Weights of a small transformer language model: attention and MLP in parallel, a variant of SOAP for these matrices.
Each number is 128 + 24 x the weight over its row's rms, rounded and kept within 0 to 255. Layers, rows and columns count from 0. Numbers have three digits each. The size before them is the row's rms in percent of the matrix's.

# layer 2 MLP down (transposed), 1024x256, rms 0.0869, rows 448-497, columns 64-127
116:135119121130157112125147152137180113095131132114115117152138142142109121098093110111117108166095078142177049106153149118156116104103109093103146109096116103138142125161136131165149140113077143
102:114170134152154111113160107110128137139071156152144128141089120115143156164141131125120161118139115174137141090113166119158163160108143092127081138087111178134171098126151082138101105159146122
102:109152127157153112159121093121126122098130119136112135148112129119096134121134114107170107199150130147137137139132157152104112103120138150087127188148156146117146163133123109147133125114133108
105:159133156129148107111120142119094113110159091137158159141121107150145158162146135140112113127153143093152121127158134176144146102137091180175146115103085116122111125151134142133126110119111118
105:085120129123106082110140139203097122119084139169133139140148103127087078162113132169124136111160133120154129142119148100127103108101148109146131123108160155176106130130071131142126127108181091
093:129150129125161128129112159134173122154113125098119122115073122159144133127133138122072160117120172151135133154170143148091176095158114166174137131115121149108154163141114168142100097116104152
108:138114086144128083116141147078119129109171099141129146138152133167134176104089152157179160091148105090118131162142137129130133122100076114141095175135165135111122127160122108129131095095131119
087:120149123159170143121159130124097055136114130133131144157148143132100151161150160142136108113090152116138101149114076138064134141151137143161122114102160187063142128152112108077114099071159112
103:097121139127110135084128118163107148162141150124131123146118144102121144114128066117138121115113168116114153122135103146118138153091123133126141137076144138125135135115093172084130121118122183
092:144139150117165149115114124107105127125168122093113115106142115132147127141112118111102155107194154120141144141111127119123103117164129081133103118123080106158197107115167133162149088090141138
110:145152125109143115130136096192134164101080137149127157133147143107092105145094135150105117120112124055160126124125160124100098157166143099125131118120145123147143096064133112129112111118185136
098:163148152111083143139075164123102128092127127132133136170153134102164138106165128125121136090144157159119123134136097138119142111097152130137144123133131114122095122150130114129143116099169156
098:089134123149082155153139085123132137143144157113133159149138153135110149135145128134154093115121147138111110120133115159117163094140115134204111119134131131147121132089161160117120111127185120
094:134110128139125137127077158147129109179138093129162131112123128145119142165122082101141132156128125103155125141180093111124134145098146131108154128140110109133085160093159120159144153159146118
085:166124167123141154148140082145160098135123117132129120126139123170125121130134129082135178111145123154108132127130116082127113171153178138120116120136143137108133116109148117145132125144160117
098:137110073145144172113157116118125083137139136129120117127106136159137115139128112130141121130104121102168144120160123124138117110125142161078132108136128146125065133151153130126080117114069126
098:111089131127125142135103141111132128140131116065140110156142156099121129089130121110080129115129123148112105118105113108114142139098144067143145098110105110127123131111156088122178127158102126
098:090083115149152112159111137135136118110118120146067110167140123146117121102120109140129123116140148120135131132126146101128118122115137105135078120127110146152127151128151089119133137141098135
089:163114148139133091128139148149159120124125110098132118115170118134135183130072125110094178162133147079160138126119130131148116108142096161115119111167060113141116130146143115155094140134154112
111:140178140116121146110094123111112134122126098163115153148145053107115113154123109113151100094181170141120124122110129120112150133083107115137113139145179163108119144117130107127118143135148119
096:162113081130127109089137140105107093107103160094134118146106099136067123110088100126111139111085134119112092099135150128141136134140118121159142094135089115115082103152148133083112089114129098
120:169129099122085103145125138106075103077117143189137138096136142179148144121120113147149167102145130073115131132157128128141168121156132118135105096140141145125160126126137110143154119116139109
098:158129111159113102134112140140103120096073134118153138100096140079138144118121139127137146087153139141131122194145182110159150119126123146146150106141100171090154136117112157153098103101137128
104:160162172143151093138115177110146131138115138124146141128086142102129168107140167127096163160154105127120144135078154170133126148126096156093116117121124143171162164139121123146116119109117132
089:129140162128120113124120101101113131100129150132136133115158110119132124114111120106104132126155107149123133138106152119135188145117148100087095138131126086128159097130149140155151143167124136
096:107155149126147099128128143117123114101148126122086121126136092130189169137153111143149129127166124112112153140124137145178160115124131100106100139169124120135182124179122109112120132168146154
097:147159139143148097122143129166140126159165107116126147150134130166076128120121125112128098146144170100129128113140116096143176095136149165098132153145122078109132128129159152132152116139162123
085:163100110137113108131143105137143143120116139144155187124131150147119123125095129108100127119142145083095108140109098135110113155095151099145159158115155123064110098068086135066145099135135157
099:106105185061122103122142133155110149133100129121109128125154147092134134147134140151098119126108107167148138117129109132106124139129165124116145126117136121141174089131156121162140123113115121
100:116161139119099150124109107083117112161152135150147114114128112084099113132161121127131089114065178109120085104100135139170146104144113135126130120131147123106134130142097094136119116087131140
102:129121127134134127105125110098130101120120112131135129135145169157104143148129126134157127134089083107159156179093133144165135176134128133119137173109126151172133077125119131114144168111113170
091:123145110114087114121169121130129144146159094067091109119104161123134142124138141132114112140126130114120110140092091158139114097147115176132139123139143146158063184135091136133119171096082168
101:106128082108140086143119108122140091078131099122156147105149092127152111123104130164155113175131140141093155131169125141118123111130122110103117155133115109118116118117121095118178103088114148
096:121102126146113161128133152115162128149158109147132152143145146129110126138148096122121116134129141137139135092131136136112138137183109170141172100148112138125101114141149138136104146099099089
106:118124113150142110116129119100092147167154158090149130121137123126092178112131119118136129133107113142129144136120131144146107085136129118142126147125154127150112126131122118152125127153110117
109:164126113162114129116164157100106120097143123084155130181152119113137116122157094130117103132095123116133140130092135139108131147116108128121083100124144109156120152139150173146134120153168117
095:141094150112121158159126158115096131151111124137130111118152124128170132150124087141120139159116160152107130098103152099105191091152146125103134143138100110168170129079133133115142117162145152
106:166158122130134110133099136135159139140120095141094163128130116073113156119144087089124098164121132144140120140148137101141119097154090135139131158152135152167184132120152116120136152184154094
106:155133137143100137163152140121130134117105132120141130102145091098167124094102087121161147093158101112118119104129135136153135112141100149089144116139136108110132128133150116113142114154101136
093:140164127121142115126134125124081137194142116146143147095148114142138117141131097149168150070128132162097126143151097125147119139163122154112127123155118113172178138107124116109145078116146130
100:102140143143120120111158101168122106126109120110097185114118140114140160108109096118139119131148180093138137085119113122117144124141115118136136171129127160116111132163128134074082164089116129
094:103106151138127140124146108146142109111106083116098136111152111127110094141152116142116150146130108144129095129149135130120149084159174162156158134156135147096093135138147137137117117100163127
101:117126086130134119130128172110119074114142127084134149146092133129122144116092137163115102135141147137115108121126112172122142131131164139151151056151153102127150093094113135110089135160149108
107:164136136154105133138173138127181108138129097134122122086102151140130109151148174141106133139106115138111130127119157137138117162131087143153145124135077120123117162095156171149128131141134118
083:126054100124126106153067134151154135161127150140152129112174136134104165100122158113102098091128146094139105124113122088114125090130118106147135136124082119133113104158081130156101083117120118
084:135125172137116130112153098136080157138139124105124123181140126121132142122159156138176112147178147124149168130115136136109133112146114157120122109153114123172128117109107140161117147128139080
100:119139139080099118122165143130107094162128135095151096149122109099090147111128109131126121095091102110135155127127101124054131167140101143147161111116099154105066129146147145113136154166111121
113:139161178127129146121147099112159128173149119130098166126117143127141100098122130133094122084151149187093096103127115128143127145137161116134162132065121105156128144124093137116159142109115135
107:098173142147136147107120145108138149134121125124132175115197167145171142129144140184111126131160153164138121084151125153122096129114183088138121099121146141142114089146136114105115122135143147
101:120155137124150169161124143132104102130124139145142126148115124163124120097138093107106091120192149144126115117117125157114172113146119128103100113156111125097166127138120129164141138144136137
# layer 2 MLP up, 1024x256, rms 0.131, rows 449-498, columns 64-127
105:131109110173120139135171100134155112160099111157145112114095128106143095164141160118124128133129127161132154114114141160137157169126155105100120105107090169130098161113148106087144127137110160
106:131116111147152171156132126141119142142100125125130146154123123174152106121092131126121075139150125082154157076180142107156128102103120141112107119105150148117166142121153139110135151121144106
097:116143108122138128109126133091109125105102122137111122128129110126123096144143135154129121138129107132112119166162116139105067118103127120173130136136138150122119138136125147147114132097158103
096:142129145119075123143119105183149131112081149102115144063120158135137143128130119119163177112148135122152130131105147124143064125087127148122130118134143134090151128159105148182146134174084143
094:156153129148086131132097105104109166124147127137095174140090134140106111113128070138136134149105100063089144143152119134162143161096117109114140171119084076110132103072149086148145144116129140
104:177143116133122097105137135128124164115166172120192149140122141153123154140120140133144135140142104089132113118161199138143102150125103126170122145142151148139165146137133129096171126155133101
092:141115088122120123175137107073151139087133177107144135102088143111132130129135120128121095180102141147108135122146153155123174117111127116137069130119136100155132167154172147145142116151099116
097:130150127097134180139154133111152118106124103147145147086133085135147119163105152091140098147104150096102137121131099131123145093130118135136113104151140094118214122125124135095122150126130160
097:138148160136113152149144136093132078106137138122151111121118128122115135099133160113112118101151136124107136122118138148145139148116133129130135130146150149154146119075160133132112118135170106
105:151174139150122111094109111139163138119107124170100151092111142126115132122143142128127154083098094095140122115151131079092115131145136130162112170098131114153102139078148162092149112070140101
100:099119145125115133152168107175096094172123109090141119121142111159118100177126081099162082109163101119080130128104114125139116167128163108094166128125129113127121077129134122157102093151124094
097:105115153134050144104151150164118119149120124146137126084172109140108090149142111154155149088109113115131144147132121117109148172139175158172168136103135142110122142123151094136139153146128120
093:143134127111090150097114154095113137156124107105159099128121141110085156144126112124169086149137116160075116179141147165146087164098121091135107142112123107112090120087121161122092136147119102
101:119132075147166136115099162137109114108140142138143140129162135113129135080094056171080128108115113142118144152101150130149105181135094127137136146079116127112102109162089137135130134162099145
094:110159123161156095130138139120132128079123145134164151121163097190172139172102138173122142108100139115150147135153135117136138142135134113139135160144123121125109147166108113129095171101145143
103:116121134119134091108181107099133153112100079158093140184118119129136126177112144153106142140105127117148114151107109089130166121147171139148075116147110154108126110158115153130132089165125137
091:121121097109106125118122102137150114102167132129126107135114131168124114088114148128126122127112100136122156087126120129136111119091127100078104159117151158107109172132100111119139171135155107
098:134125190147078166122166088144162079120104119126099172186108141101122150134128159100163110136126128170108142151127080113134166164129142124142118097138130162137131097127154138112091104138152159
098:128130151148113121140133112119123078114142159130114121127132057106161136147141140087116116136157140126132085140112115136130133113149142147146125098148128157107113149128129082129113120167140112
100:123197170136138098105145100134123165102157147091097118168149150166147089173165133120124110102135106106099151164090133132136134121096119116098128111160146115130158127095126166146171175126136129
105:195125079144096122137086110115088099126129135121149137175137206136113128113094068182128133092107114107155092189117153152130139131171146100109128124129114099108170149142119120145124146151095145
099:171135090111169160141085114112091103141117143129115135120163131142128147106135097123124136090104166113141124162133128089125141140117119162147111129089138116149166139121134114120106143118163129
097:147099161104150112124140137122111109160140137110138125143101131072132141129130126151106176133150107095107121115096117115115140137097114157113113145117105150131139164166138173150144138128116143
078:148150159167140101129147113123131098100142151146147156130095093152144151156120131141155114144169134144162138169115115162117192123133151103115085134136138075102147093172153145161156155165087150
105:158170155118183095121134119112133171066140107156117144112150115145181169115116119138117131100148150102125109141170147127131181158141156125147106156170127125073138131158147124150097130134154141
105:134107126095144128099145097136143141109088155130132160171095159154119141124158139159106159145137102088124114066103145120119122141088122136135108129096113148106127137118118103137117113093124128
089:139100146135140124155109082125126162112121138133140145140126128138120122136103139086096137128127154108129133119125130104162113159087117117145087131181114133101127130067113123106152122143137160
102:139140167133110101148101101149109067148102129119102146123149137099121151118128140137114094141136087130140110124104149123123126129134133120131184093168080126129136096103148108126083141122125101
096:106111103111177130121125140168103105119108098074118108128112181183179084160114132146161166144153083135107154136151073159082128151140103138107117113113144127116138114101115120149102136162098148
097:155119141140115147171150112147134134129127145161074140091138146149112133103136115120155101100123121116154098129133141125116156124128145130075151117170177101110146102123156130103106135164153091
085:140094156086152126130131163108112122105128168145118152139083101128137136124117108158139131125165103155158151141108150107089121138098138100123127142146119106103179083120131117111114081105113105
099:124116154105132135161087140152079134126111158171129116127126156069146159141094100096164093100108133181144127164110159100143155167129180109126129111133117125105141118141166101150090149143144124
098:115148126147079188158146151106168140150140174130115125141117091149115132141130064110098168154163148167116132137156125098161126140145101144135116139102107136144159130105155124136095091109093171
100:175145131134162118126145127139147114124110122116177097137100165153173161151099147154142082089112113134160121113154122117093143088129123113117113114147120150103135073184149102093144126106111134
104:140126155110083105108106139093159101074130212160129145148132157109134104161128126092145131098142095133096176110159146119140116148098105113113130117179134091107141089118168104125135131144107105
100:163099178090099126134159130102148115151115127150091110086099104126136132125142155151132144105148135104153148114121129140119149048149104134127133084190121101149126127084154111135109095120125126
104:121139126164079147116101150108135177135141104148103098098158131109131127147118150081155109134158143102155138122123098117168090124154100141107131144133110144171157105156127105144124129132140154
115:137140130135094113124152145102185138079104109142182154103085088108146117121138137140126105110150097081145100131136148130133093105134060147093113106131145130132083146143117140171138138174100146
107:160221093123119120120119144138163130121131125155098095173120109111141116101139109140097179148156143102096159152136081136146069139123101133101156123141107137103147129178107148137166115083128134
089:149123121160129110095164135185137108101165126102136072108149106103114130103142105154174147090125103143140092117112124135121157137147101126137122190120162133102091132126106137135158212116162090
090:167105128111134106105138160125142136131132155124113131120107117127150163120131122101159109121161141149132152105128133129121132126078126097114118124117111112118144101110187137139099163129083136
100:150165161183092113097150150106144119082131131165101143159084137132127152139140095125089092128094112147135137155130091126107109133115137128122133107165136130083143115102114137125154178135120115
096:117161115108143139177116148092147086135140133078136109105101162132123114137120137151066173137115100081143113144112111147168141095118189106126086149106134150133142138147122119088103115173139143
087:105176148155142157134185132089121110095117080146097153136093162160126115140114105134103150151115142192121158151116146141148126147110168131144083091112159106112147146134170129096156174151154126
097:159146143117122121172174167130108127115107110140123117130165177133103166111126157077110134103152125077097147153120103171104114163114143120091106130118134164051162133156136180088130145125142111
104:098144160089078131130180101142152082126160145072123061111138097130163128122157108123184131086112141117126158178125091163102150127137141153094122126144132134105094120118152146118115162121164153
101:148169147130167138140102113099136125093132081123126162133162091142146107124136092156123098103160157139143124168176133163147147116160130146113148185098149138127154132159134132149143116074133136
099:143092152124096112103132141091159106161110171123151143096122110140080105112129137139132105140112123144121152110140130145129113141106113086157139114121153114142081110119139124158140158141134135
104:138161154113116129092134129119117128141062093136102100145106126159158125099108129123127101151107105137143142123154126112100125069102129127106110101179111128110150158133114131112145160132102164
096:160175131124115133107159160103120132129106134124107132133097171188111106138123110112141083138134130101139150141148083091114142144110091096082132139139138125088153134184113170116083193115086146